Part of a small language model's weights.
Architecture: embeddings untied during training, gated attention.
Training: a variant of Muon for these matrices, 537M tokens, 4094 steps.
Each number is 128 + 32 x the weight over its row's rms, rounded and kept within 0 to 255. Layers, rows and columns count from 0. Numbers have three digits each. The size before them is the row's rms in percent of the matrix's.

# layer 9 attention value, 384x384, rms 0.125, rows 160-210, columns 256-383
098:162086166112090174128108126157162156129140104139168097111166053148106158142140076088141126079115146130144180131193101125125144131148151108136139155138078127073135153143142104110115129143118127224194096104074103125117151087147089102133148096144131095149114169107149162178102131130142175153136099084128100141124109135149146095073107157074113136083132136145141151110111197096097189109142
100:145155111186120125129106135148139085120111129110081163134099135154054139134141173144146093126131169159107144072166102135148109136166131055139160097130144152068144116135149110127136148062145100099169139105129141120067234095149105141128132114095140070119121111124093140129116135132082134157111129092139057117056144123143120153175114101168082112157104154140158134126145126163053114138155
100:108117093170082114084128128148117031144141104099157103158134178073097157131107089067117187160129128150084175107117144089081165139093117122097179092103109076110115129126145106153134080099149139148107090079135062067132157101089116152176113147085183139150112113101128124087120154107103065140093108157113141127129132154116128150101132159066141093097182167088114107075150092108138106120141
104:087053109146188114134136092160093094097131083130209163105137114132114103158122144121138087142176090119108138100100154104127094175158093111162119124138114168184127171124142067096106152102165112085130125104118133143088105137143139094081120079154179140162181108119140116166045168175133110089095083167151165119137159097141114143209132120066155172153147116162118127105078147188157107190123
092:105157116150120145112188109155154109143187214140156134166143142090134060111107125080184124113162090149078109116048092156125151169129165082153042102142187118137105160123113099168118123115132115134075101119136111146078131085128162136146167140062198099066167133173128129162120113172092064096110162170097122045093169144212158110107167108118123134139115137112108165134174109143133091169105
098:062143093106113183130155097070150173096131156162142083182081142132137122087169122121107141138107126106175153071114145141087159147145143076068076155158135106153147152134151124068133124104108139191174148122174135103111140143156127188075164111098131118128084127133145138089187137156145152099128160144148221129142142169133139158161119156175073167173162121096177109145153107180130165127161
095:129132159167130099130116145091179140127097118186136139075171193121079135161080161164123093155086062179123129188108136156154177125179143080119087163098063120062139147101187103119127126119109088092170163105100137116090148125123130119092141123172146182073078090129068135136146141136130107109131108135099184100120168167159092138120106144130108137136125027200103120128160105111127084105158
094:106147150109203126072124150094141143100098143104103165132155148138093149133107115145146110116140150134175158070109098135151106120106078142170167185088091172139186144126131192157156156075102126108118136124106156095160145113108126107125139090129142138112137120172090104146181139147128190126160085160161126139171136109126148153193096126146183097176136118148087154112160117079133159112110
098:173126095163098132102147100166156105109096049152201174083181148158137131097150132166123132109127111107145177200132142095128116112133153088131106127124111131080118204150168120155119175123068108095152175128105152109069166119093197129159133169169093106094104124200177082101149057180092135153112131176148143084137180137102094120117160100100123110136132175090138189098142145194073148111096
099:130140086106198174072161138131141132123145162136116086109125200174095186131148148170166121111154100158123157134130136149089139135122113116045067170170146171092107129111110089151121187102136136186097143083152169120084167107128120099087214125149130159120174147116136119147150200168148145147114080142132134127135099128106146189111092109086152085130115154089113107131139132098101090128174
103:154168078129142105124126129090126134146216204178161118129108142058160119069161154178093105149135079103084123103156078127161057150105171103127142078142162170130094107116178087148082127121180095156145163086097094163091094121105138089108125105174090120107085100124130117062119163152108134110159112103133161110153058157120086069140098138161178117170137134126179121160153123120139139110053
100:142130115084115115118149145144188081091175122090113154117077134133118117152069109176166109126135122096109149109086162109120123090156050180186136177127081127104089111150087127095067118097126145089085168151110099088094119126172158118117179084146124139105135064221160076084125129138143053169114029138141127097109125134104079158114138128152125117105169147108089072099132108090101165194059
102:114076142106155186066126080065104131132145116115104129131127142104115152179132114125125145156128122103112086098138175155089143109151151117126140160143141137132151115090100191209104132142144098099169128128109132157189103159147153152200164069086112161100129118114068139087143139127111130019187148111123112083109153146184152143138130077175161125178140142124038162155114086133086146150099
099:081077143110106118113142172099140116108166180111156158078159133138181173105071044139043108100156151154214129078137132097143137098134110177119114157132125138182137095189106148126194086127160164115090156113175120160129188130105115119121166145146099125137094094123175129078148144106146073054109125112119109181138130120101158123167162175114073091132164099183101161114235102116126174138146
101:103148142163155113128113075142114117139123166121090106170126153128112152105128096157132067128161136080111079077088048191137150150079168165114148111174151107119162177149095160183178050084073155080174088161044162194105138107187087126091104169168127142144162130110159096202148136143168115124163143179132152096147109107137160122076142075121104117129073073067134114107126128153097119093152
102:128136119091137201139188111131109105122135166109172175173110131146129137097083157111066164105146112120141137065122153131143132071075083108150117173101174140171105125151121058087138151175147105122118097167112087082144135096166114155106088070137147135138099141108154074107120106191119170144152116080057122103105150164099132166132138113135142112102090119172164224086129138206112084176099
098:155132176129093103099098191121098136085114106113131054096115168124094069141097104061055140122083120121177198090186091116227138078070150156093099129111140179098074103178144081090154151146091135104100116125158122174145199151146159114168150090160108136149149097042135107139096098100095150178055136116214096136148121047156109103100131121119180114123091188095142123105100091143114111093118
099:097137124165097161137129150050108117199120125118116105161154124070123100120126113157115124115064103174111112168087115135045156150128090146171030165153128086162131136143109097132087139159176141130117088135078118096087145078165149187098152131159106159159119089074146113089085130134148169106094134167088090107117167158094162186166127113144101114108074103129058113099152223124141132131112
098:139141148105150152108079188096088105188122111112162117168128080078123132131123103121128183107155177130132082123154137149104124156169114123145139172089170118000145105101132083086108137067134111184090161128085140113175162129136128112128132103161139164091165149052115143080138132072112133124104091170073119151131128140156132084158056098137110144163089136082164092190123136095167143180083
100:169087166162098130072096174141123169107131120083113154133119105069090195161138054194141140118093107143117147059124152206126101119131143117157142144126077152190151110119104113038160152070158124146107182131182160121132101164152130110135176109104153175126119104146193138153152099098157142115179092124116127125133149128121149134048161124084190129143158172096123111170146160174087114155156
097:138116139142131090180084160128127098134141147137181126068106094126116086174156131124118123134140166130170160148128178185121146141119118074111100158177173101159175074155157144139142115119089070122144179139140136141097133061116096104134152174169078069116105135063119081134130118120248183128149129096128096148136169099151128076084085186175155115113147070122148129122135119144139072118182
104:140167141027121115100224133156137129138127135113137132107169133145125126195107164103155093092129159134100170138130119148143131106139105156091181105086143091099157083074166174134060170114176130157120142144153114162123137193090072085143093152119118136066137142162178080162122131133164092229084140159201091183119189076154219115162115131112137090101106132144110138168108104165079110153159
095:182124154136177079155099104095148142143136128162118133141120069140176149098146150079112162158098163129169127053087132177117096104141084117130126083123140146106079087106086078127170168112057125111069118155122044130122118122205133149096126089091143136156101154072115123086148096174126178146116143084175117137122138109166199199163109148158206159179164135148120121056138145110113128121103
102:107113149119104101097135133153105081098146130104140142134199138187092163095124147127210129154137131115134068107156140183120191157184148164112117116124085128131074112103120134132142118155057107107108099145115091122115143178195150177152116128099144034123131112118169152096122153159151113088086091151143160123098136137083056077107127159109097105156166082108139177151122153129142132130129
098:141121080095128133154186173131082097134161129096109151139140144108128096080105126197133136199179138140163118148116153102147123107130114164159117145106148114137120104099165135153127098133157201124142139098158121113142115089095140111110094112135164147121113119124226165167102146131123107093149101103110054134137148149081147095041123139129132143104158098127165137140144152098117127147170
101:128090094136119110147129138100139137109084088134061080135074121144156098120109148119146105196168149124124147131178186157145140142153079142185117135100124144121139154129107089176106144168072119222135075143188153147063110109142122115096100045141133132120187093056119118089121140122114089090122140124108171083161112091118156118084106113085110142101164114164175184071151121124130137132138
095:108156151112145165099181105154135096113153052118151135141161123157144116088114075092114089146150125116144131170114109076124151073145155151094147154198155170171124117163109102094136135059162119167100130100136107073091186137115180185060159166134117122087134099083090061141164111171128100138087106140137135155128121084163116100124173107142134108100102097087093097057108129091147157201150
101:151127147167094165156146051116104044070156105134140096116155127123161163105163147113138096118128137131142058116132131235165136176112149083142111118166158060105094092148129152153155130116172123129110118107125152179172113125116111115176145086198074134131141135177133144190149135122149133138148125073136097170114163103080097117120158151087155125087123096111164122117126157153144113152122
103:133144132124065152137105167145162135127169111116123119135131143174122152116138162132147141097128109119105130136183141101108137161084084143147148110077096177117123113174142080138128115104084134151123098097225183127104126151130123114125116134194162124122051087117152096071104100160100172137188095131117085065121173108116180144070084132073155117123136102144126114164117168089121140147132
098:180198126131201177144141125158118157147164064147115114116060141125152098119086161134094076064136177060098149108134090052145136194111128073113171136055173138126225162163156161138182175126067168164151128061200152116156202143120123147161113157118149147133129082102111121091122111137135130158131119122151135120160136183112081138106108136175156136115093164112110088115184118091157151138157
100:127107094137145121132134132107154126105106097128112080152147128122133079114163147155099150067139074126133111159188087200144104121069182157155147185129158089088109213154108160231106155124195101182103162093151120155179127092140162135165164087102135109130154155101159156099173110131133120132133112147136117118109107153090108058086117147085117075140180098084126079153120092080168127123056
096:079180183058147154133168084149096114107158094134125119159157101131125159147122112155113115125114124150139121146179123139151060148159133173113121110129142126162115206085141172159118139161130139119171109117126115093090100088084164165131121078163146095138098102049129098166151159174106129159154099063206150108103166062106141162152099216130153114154144148111110207102186101162118150124117
101:147121094137103158150086062153086031115113165088143120133136163070087073124163100137160141123137138075104105160122059184154082116112114161101153161115153183101141100148166174119116147121183121170065106147111100061162106073131172127172176200143124180159147138151166134100125104140158168130141075131122127148127167173117069071125096104145068126129101071140071110067106112120134146096111
098:128102085081089148136069152077176140072105077079079134142138127054156167115076185132116123160113111169097120106157156071107107087147107089101180118164074137146118175171108124137111123125136163111108122119124155100107106135114130150108141082131141115101147103126088127073134092147184174168127137133113162117127126124177085160098151134163140107130110130154126036120145125139143120127170
097:078113125156073178080088124105189119122108147095107104167115116169087112160066130087119092137134192206172122145146067115130099136109121102143150140104140136098074067112162112198146135113157108140129153135111131081068165100115127107154148142175075193051136131137168110150142142146079138096139056121129116156122115103134107132131091057128138142153168138100143087102151130134098151115149
105:141151143130139139136126118176106121158124114148180164168083169164145103150084121110110141062088124100149103118154172099087153119128168103159120131110101138155183132125182136136167138115146109188123126176164137124210125145103119153140096094142117127204124097132093108114113150068139095120116147154110145134132119077123145159127150152099177128146150129145166091129131126192141135127085
100:118164154115202158161139109174089131159159091141135163125121089129168157116159147134145127095075137085076172131096097135139098104100154059135127144108147130140075140164074113109116094098151133039141127143150133146134081140159139106160110124165114134147101169080117105145152084080163122136087132165124093133135187088203160161132140180120112165075121116165162123210152067154137152089106
099:195176121181161189147071097122139125160086166174123154144129092126127119157132108121117176126128135120104235106098119085080110131136154141158116117142108124119152190152114152140119116091115113111094166101121137067102118108161165133104166195143125144092138154126088105114106165128082130077100122103120156056122150102102100100098149147107157116147172158190094133094153070099107130154156
096:109156136140121048122103092155119128081161167146076116167112077092183082126156134130136160157162192113087153123134052148112114142133131160130149157137178170156075156122142160098128126154143123137122113108070144094132134181179050098096121085108104150086174111101192142156110106115134070129100106159163117101113152181143105120149134037131162140153101174156133092091127115147138125149128
103:116128090139068176182109116106108090102110082116096127120157086119164131162088124158137146105126181095105160131186105132108151137070125134153109121118159077092124107151092116063168129192117067098121161101138183090136179101136160106154083061153118095087140134112151135161127146057155118116120131144164128137167136116186107069109106098116134127095183118117158190194108001130179112138142
092:093156134103158081150127043131100172153118135125125066114099107107153186147095140080140079126133144138121146156087083107093062149126181143144126147075146145133165131167096129165149118098117133114154134143134133114111114125111126166087134152140134118153154167101190156079186091164084124162143138222171099117119054114152137069121114149091134130137081095087095119151127195131095138115126
095:219141125072108182148157117136098134094111096154156116145155151105125104067148161116131075116183188151117142100131126137139124086172090135108078077095114098121120177140078178160111142060159160148103098075184087136116143201144104084063132143155120136083142184125123190167137189086124100072154119087119121114129134161146167095139153136126141117115098097087176038137106084136162128143125
106:087180188144073171135130163097183087083165154039065146142105160203148123135182135156146133068194177102121190122134162096129114107119136135112149145111159122142076175109159140132151107100112147170136030148090110094073121102130139118152115140177104199091150082158146087136133171124147139079140177159149182149157147101174153170149133150120073118077099118179112125181102186105117080129135
096:105123122125125205109116140069076087090135139151132108150143118143111134033152081171153160174122119104130163111173132111076123113083122085150089158134102170067108093089137110114153150171161160162141121159137109126149111125188175149168092118159134117110095077121102066145096119104122134115124086171115112102122144125110152127152131126075164177099081101125125137122062113193130085154125
096:195086182166148196121085102125119179106144108170106123161165141142064133178130108158152134140114073117154112102157184092153096100129141138162060131156120120105103131115093053086152105165142155120132123144099171118154137114175146148124092145100112155204073131168069094157121062052163162117133090142132134070132148176163098155108150131137137165130166131119146173102118093122176119138116
094:100155136139145179164099125124142095110140177072119179159149132128149142130105153149140141121104136143068186126138138121151106178120171120089107077132124075152122137093120137096166129083137154201101123130206119122110138143110135113084115129180103137112124113195180099119091071145084180142123137129094128133147073120179120114128120115110138165101084126162159123081112137122159174067163
102:145120122126149152126113135144158102196103132065131126056138127132160160198059146161106111163085103119078111150165114153121097109116127118169101108189062110115166105103137115149104116112136086113101138092178128128174165115124124136138096131137110123132085160111110133107044113137116083120120097135187114139141092112217106101190138158151095156101206097090154134143138101155158140135133
103:151070136200118138121130143102138125090109124146062113089077164152126113121108156076105107170087127121130144106088166119160125148100173124156122139109136142089074085126106106112130129077086170125169158107154115144118148178132066098141120109109143116202130083146099119116102085077086129087141188075067125081158172124059140132130102145145097062123133171104124124144183173102066169143192
101:120147109078181151148126098110082117098138159077130194086118127101147164136085141111093155104111136129179090179070090149112070139136168075073081086152118115132167114126152106167088163134067177123112143134106119081172083087142178141112142165132147114120097069125129158082133134096144151131095112164111064155155105095138111108118115101148127108104129176126144118146140136155119194112088
096:088088146113125091112130122166135098154093150132180117127124133176129124124069090167109097131159097140087164128093130181159156109140126165074120109143148174159099120124124160143161139135030034161165219172140107136094127123134184117165202054147160112126113066106085108106067073101087144136151125172110135154177134103165120058097135197134095159125203131164108147106156141102121120179118
103:194097177094116106102096107178174103178176183125096104100207094135152110122155164182047154127078115076170139144119173153127107123122122146156095101155118145116160110112065089126157076163141105095130142099118102125125072157145092124184103117203156157115129105136172105084125110144137121128117124154127192091163093092160124131134167097135122155069107172181106175091113036069107151125118